python train.py --num_attention_heads=4 --hidden_act="swiglu" --norm="layernorm" --norm_place="pre" --norm_eps=1e-05 --rope_theta=1000000.0 --beta1=0.95 --schedule="cos" --final_lr_fraction=0.1
Each number is 128 + 24 x the weight over the matrix's rms, rounded and kept within 0 to 255. Layers, rows and columns count from 0. Numbers have three digits each.

# o: layer 2 attention output (transposed), 512x512, rms 0.0329, rows 383, columns 320-383
# q: layer 2 attention query, 512x512, rms 0.0418, rows 384-429, columns 320-383
# k: layer 2 attention key, 512x512, rms 0.0409, rows 384-429, columns 320-383
o383:108148145120160081116136109144141099141121118117175153133104111076093169135111135151094116082094140153117109109104148114133132157140085155134124133118100138120149151129111139131088155098111134
q384:109104107122132141141110126155110135128148132114142128148119140138134128121151136116126150117127139157110114157168122112136127142119089114116129119097163144131097144151142118134150127119151137
k384:152129134117166086109087152145129121153121162143105063109153102138124113130103100119110134099113169085179105113065108119129128129138069142087088155128109134128148100125144116156140187126101121
q385:113157114165120120133136106091162128107082124126123135109102125118124131194115116139113140167157104151146153120150134145153111106112146126135126138135151109143112128137155126120123096133122190
k385:185109199111131124127144151148127109135155167135125121112169125145118101144146141101147112120108132094153131118085110116111135152167107140109108103107103166102169133104145129122156155155118101
q386:110126095133126125162110130139114139122171120121130125164122134134122121102152102142116129107127149121112110144118100125130148146147096108100143096109168123144107138135136116127124120128135141
k386:170121157131149119126118157183144088161174148142094074105179124152129105135121101115105105097122163071155168115080108108137119130155080143084114146096106164109166115100155120156148181113081111
q387:111123108137143123140127105072175113105130123120165132132095112117128109166137159120155157154141118169154143129179152152127094154125103111118111064146170135150120140182157179086087122134126201
k387:145142172138120145126147141142115120125142121120099140082155156139102133142149127141113098151132110105118156126120127091106132156135144134131161124106128154139132130111131119141142132123140113
q388:159135152178125127135158110137120130137123155115128124134135130115143139170121126085148127161115111124164138097127150142135093101111169159125086162148124121120138089135125124136121134146147150
k388:117128066127139126119119104094108146105117094140143142156075116127132145111119128109139142106174132154115098133140136148154119122105125121185112129096175115112132112152116117107108100123149157
q389:143158174134095134119103141156104145165112132117076102123162125117127150122141112172130084139111116072138132142098101125156172092125156138135156201116121100145139115068128100169154102143119083
k389:165133078092138112099126136139179122150145158132144093110135096131138101112102101106129114078110196097140156127087130118144114144148076119056062099125117131109144143104113163146074126136117106
q390:145115111084112105123128137125099108099169127158122160126116113157095137111147125123101157102138168102067088138138105150149151148138143124122130113126147116120133164123084118120139093125164092
k390:123123134163149107131130137096118183112137149093109129106125136102133132183128150113165126156107088135132146161109127124121125153132117108155121111127153152134079107145119135155096106111102138
q391:158128134130138163163169088077114117129121111137185147154119121100122130058113151095152128106133096183109111131154158130115087120093095112172115060104125174108097109155152127111114138169145177
k391:119120121109127139125134147087089121087111095123089143141113156138124135131141113120138157153140117125121094128146110146126142124102157113145168117127136111136147105144100112122151113102174163
q392:131147117134149130141196099128095137120124127121157182183097137113092144048132144118121127117127125165077096119165133137119103129092151119137108044137147157107124147146133131131091158170135164
k392:110097141113109133150110122067110153110119127123128117121093166147146113155119126101145172173158101131139131139132122128141110141107116114139157112108146143126124123125094122091145127103165148
q393:169122129189159167160126125103134108156133144115144127155153130119142136123125096113112106153088127177155138110129140117105111151134075133139111086116160161127099068142160139134084139118131158
k393:128144168096095100112123117216122114140140139131154125158155140143137144098123128161124113087145140119135134118132119104139131129131143148105127165139129091112148186107152112123139161153110103
q394:099131101101119098108133131170105142103133112129126112117153139119124141128131142165138131115158131118096128137103118145134122115131141119109137157119105098125155173136102138101125112131124115
k394:116126131118133127143114132038130150105127127130146116131055168112123115175107139091175167137125101148121144130123133147120097148105082090137170063109155173117126102123095123092153113085138177
q395:121131096176144139157173090112115112122129125132144185161103135111071139078114117127108135133148132159116100118167158134145097145112120141135084024122186156141122123187130126134051129153135163
k395:136120126123114126129115139127122126116125134113119107135123142133142119148126118137128157121149135144122134128137113135119129153135092111105142107114136136123137142119131109114153134122124144
q396:112112086176152119127218106170094103108152108155120143147121140124086155104117125093117169114152146148145082096151144157163103120120121139101106026113178166138109128203121149117024151159127145
k396:126142128170143120143140136152152119131149121139095129135137121123118127182108131136113158122130125136155144097135119135127126129180051114095105062124114151144130139150150148128131144132106111
q397:160105140161127120125175122127140128135140148129136130152114145134121140095149107118123133108129096114177116115108139141125123091122173120130126075142121150109108095117124091124128122143130130
k397:106122098087125146114113122145122120159107109131110154108168135143130134074132103163092061121133170132145117142147127121134168119117171119150116218173130090146114142119132130150079150159130110
q398:079107035091143141166122120089125156081159069137154152168055149124092156114104175138137194157137138145071087134202150155135105168088106146145129055119205150154145186216094182124081141129151181
k398:129135156148139121139137125139173120129141157124139089111135122132140120198118121125126147121109106127145132128115123130111119107131076136096114069120112156128115130117149116117141136126109123
q399:131127114155149133144161123118118129127122125120111158142096154143121115101145119120105119129168124151156116131127125109133127123110138125120127089133144150127111075165135139129096134140130123
k399:111140182104102134117133107255131087180121143134077069078227119135162141108104142204076000107106163071193144111112105109101138117164177142093119223208109106103132131081177099175111162183061041
q400:133099142161101116125194112147133121144124120120162108168100173144091160158138144124146125125106122134140161139137119116114135115121178116127097088159136124080130127137126127079125121079146200
k400:129126147140077132119152129168102108151119108126128121133157151129101120145129123134130109132137161099158123148136140044126154091129175133107088162179139121114112108093131103134101112128136101
q401:146113135148099112137147150147118142133129142140117120142156116127124157138133111122118093134109123146157133130121131140122119098110128120148119148117121129127120114112145119131122136150133111
k401:139130078117121146132109157113099132126108086112142143153110135117132133133131139140133133152120152124098111133146133119143148147110155139150144179123153089158123135133120131126132116125137136
q402:106094151125126138124128106124139135130156156131134170145172110096159109110120081123120114146140091112132159142112124153200150107114114111144121140170164099136128122129155121102156132109111069
k402:122120093150113158178141119110124123156123164119128140086119123122136104130140114118155102126126126083075161159105129155120144130071104147160111129148149118155149159114113144122140144101107138
q403:148139127093130102119114103146147098122145145125107131123158135108194132152105163118101132133097126130097138097170110133110141113135081094079153145133113086135162109124115062111150149124148099
k403:145106153137107120097124134152119115153132179144149121151121141112119116128121143106112113105110125085143151113133099134129128093123110093135086103108151129117122136142145099105124144100135144
q404:173152133103089086108130119140136149131132132136134124151152084089167168165152106132118120162152144113121169131142123104113100160096104153125141160117113111111084114065106142122159162129138138
k404:134146116156116116152143128077115113140085095146086106163106101126100098139132132132151113139136123123139178127127109139123134201089128133183174159170112115109128121134145138138155129093139179
q405:104125124168163132157102101123144129133119147163132140147124150122118113126113172112123102112144095151105108164108147143135143090092135147107177133107142130141165114117134116127108137117089139
k405:126109137132133147141098090145117109109122115140137120158151132152134144151127151107149077099106128149090124135112128135128150103118127155092126087177157123096127132108111141136114160133133163
q406:153129150103122141120063167136094121119127138107153081137145114140128160150117098153156148125104135109115130141147139156170152088170123117104127155132149121148147139134136163169181103088120120
k406:130140125146118124108144135143144120142120138149117145093114145129147114114143153131136107117112131133129108173138138144137114117132116146123143111107135159120112144140111119105138067118134142
q407:088161147155117119131069104132079165128184140105130114119149127119126125106114125130143107102121127115154119109095120144177116112153049144183111140125117122159126106153145110146123147088119123
k407:129140134127110142077117111110100135135135153148154138116144120119106128114119102125179108127122105109118121141123131163148136130152101165165147146137128094174116079148125151121133133105103166
q408:115177124122161143136120129156080147115124128097141181075161088150098146111114142143096102106142106128136137131144133128143123136160100127093120136118126096154124105122107140171122125154143093
k408:119167087134177131106102124131128154115105133100127110038115134144145192137126164134122095137144085155129132143142096144106148137115135121150147142147124114151146135085098137182089139142156126
q409:111130126122135136130099109106126107141110170130108165109132111109154133128108166137142142128096107141097159124137124143163149111142141083111129150112140132158131131139136081135153153166153102
k409:165133130183109125156103114095134121168129161152093136138105159092135137122119141156146115111097105149109105129118129132158101118165136068100099161124142167110057116149152105118179137115144130
q410:097130133146143130134134111114138118119113131105144133099104139147168161161087128131119157107125101140126103113146138141119141123124128124124114080129131184128118137144155135145112101161114130
k410:144108129118139106182122093116129107110148112122159151130149137106143133135096147108136156141122183152128116155128142145145127126099132109185123118110138163148120128148131133113104152113128127
q411:147166125120125117167110158184173128144107142150131094131161143105068118128109145084106101149130113127110160107122142146133124126105107154081147127147166096093145102144151099124146160140097098
k411:143163135131106142148115140181150146130138139175143168185086157113101126108119152083088146136110099128133190147129130163143140123084135144133154121144175130115151170145121099113130088143093107
q412:120134162161129168117176123120085168143136097171145160137150110136087092109139111148156088125151098134142146118096156131169106163119107144143133164126139103079124099164150142105127140098123188
k412:132138120119120156137145130100126143150117129128116065097123127127119109122195106119156122157147140157102152130142124103168122123098129132208156160129150081133118106140095158116161173093136150
q413:125100138071125156093107124132114080147134136131124133136139141159137122106152104151098144123101098112130192157118101124131141124183146122125137142132131096093094139116128081099146143079135136
k413:121126125096096175125157141130093109151123135139118164108135114171089144115146086147090145127134102045128149117145134093104157087167148135140103113147118123137136134141190134115103144137115115
q414:136161122201122123198129124127115148119166116119146146158148112146079165137136123119128125119158152155160120146125149137127115106097116109125131125136149172122112130148107133094136110155135152
k414:133110093135161099148104135136122145101157123108199117146152111126134129139128127125133180156162138129093125141128147107110111124114105149156131123130122135136110134109085136076112128127125137
q415:089160100083127150076123156121116107141099100111120072105138102139159123135120140116138141111162104120149154133158135104080095150144134145106128161119073125111102153131168174131115187125154111
k415:122121138091139142114153164149119113119132117124091094093127110118127132143077132099131170141156113083142127111138138120113090109185113108120138110132125109107121124134168162098134141132119110
q416:102139134098124125100145101146120146107141140123138097135136097114131112102090137126145133138116132132128130137089131119106138070146151112195115151127059123147101134103138153124158141119152164
k416:135152141103137166121128145113115149094155140135138108111119133121134144110116098141144101141126127103097108095113111133158117112128137163136120142112081120145135122110099130111166119142173144
q417:147109083138125100138130131145145130143161118137122113128108152101110148145144117106117148121095138101100071139112147134170115119107125095114071111144163140131150135128101131115112082150149130
k417:141122142132142104089149135150123136180113143097155139159144123108130115130112135111127133091131106107149087115117149115111090123122132131099088116193126121116151132106075084121111086129134142
q418:145121124106143110095128062180146151120119143086137145123165160116107106149127148095132116100198181116110143114134152135119083113151135159109100070128161124144142085105138140074137139168144144
k418:103140098166124106090157080146139124119155122076118096127146121132126143139142130130135133152179183148138149081127146123129103134105142131140116119125148090150092147111164160118157142159119126
q419:147121144113115116161100149101160144143139126148128150128120123178125150183159119124133138150168145126116162138118160142134171103101116103096142120121143126112160103114099107136159104111130128
k419:137139138122144110160129128152126103156141141159108180133137121181142136147161150116124106109112128101124171149136131107149159129163118129125133143148143149125131118121140173136074092123088136
q420:174120134135143137124105114134178095164138117144154134146138133138106145118161101119128124127146125135092090100172102153128146093122148103141108140136112123087158140118101115116154092123122123
k420:145098122148135149114070117121163134137149126108135120111135121147139118145130108124119167163122144141095089126125121140147134139085127161143129157130153105115124132136084094132154120109124118
q421:158158157157097109110115096185103098130155110114125137120171117119120137133141128145143147111155146127121144101163136121148113114142138138091102161142165099162145148118119125136122119117119129
k421:154150163180114140123136097152133106179154149106110146162115113173132112114159141140170148124162117112142127112130119106129144129144136131112117134129185101158113146101133087134126100130117112
q422:119111134164149140138099136132122135148162091106172120120151148148089125157122106113140128130100136104138101113130129145083110099118089106118130105116145127114116151132112125137147159115116144
k422:121092162158154157130121129149138134165170128122140133150118135142081087154114117138147122112169127134093132155139124111119155140143131148142131116121139128129141144098137117157142144176091171
q423:110136124097126116076142126124112134129122109098111160115138133150146108129118126123132100134151162156161094151166122071095099131163103137135154148102091106163129150132123113115121156123135102
k423:129118134156113117070131157102101128122117145123144094143130117146116077106112132103153129092102163116145117127184102112128110128157113147126173117092099150126119125118158144117125123137131113
q424:146119153133132097096137125132158078122133111110135119144129125152092156157133112109128148131135169148144116120113122120100138137147096111177122150168134167126090070140128149108082139165157149
k424:135161143140145099083137138097115118133145135109167128156110126131122136121126168122158148129173121168132123124118128122083135128134141147160133146139150131134109133121121141115090126128148168
q425:114149133162079122145133139147096132096141148113123155130132130161087176162122137123137100136129118116113111137136146139140169085106148125153108138112109155154125141141108121130147070149155106
k425:140143096153108123137073138113112120131122163132136141135147121132141141122114106134138122147164130141121131129111136171124138135128144137103143148091116124156108129104105129095143133134140137
q426:123166119154122146113136168094121119133093122144153100140089132129085131101126118154102154121129124180130124153131089135117120136120150101161122122113087133117142134106161105099113082123136159
k426:132163123131077149165149181138154159125109087122093112119126107127082144119104088092101127179153143139162106141150139128130154129122141125137128110166108086135148135143112151105129111107143115
q427:116111136123089117106161153155131138114150143114127141153138112139110103128154076144127113120095126110130116112144116125116167166113151089111131163135135106095117176149128115135085104144131098
k427:162124141123068097112102142124101134109122116135087137146072112152141113111110111146162123145143109132059137140181108097121151132163108095138125134150163105122140129117128046145139125140125126
q428:071150147145127111147097111151080129099155139123100190167129176153113107123121133134108158102160133106089091112128142117113125128148127169139141156161097130132142160158152107121096134124147113
k428:080175174129161105134110123179153137134160134112113142164100162118161131084106109141094106099175104133092179113160156093149110110141115146099130140145080101136114133121141120146173124118133105
q429:130118143126098155150200083085095134177133082130127122120131125120062089071157087131121093106173141128157122166135157120137137080131123106132143192113145138118128113133135116117143119108124096
k429:113117115113085146114125127109150171118112117092157114096142107090126154115184125144113108106094114159151117142114149118172117121086127149153123203115143133152116107155114135113125123116125141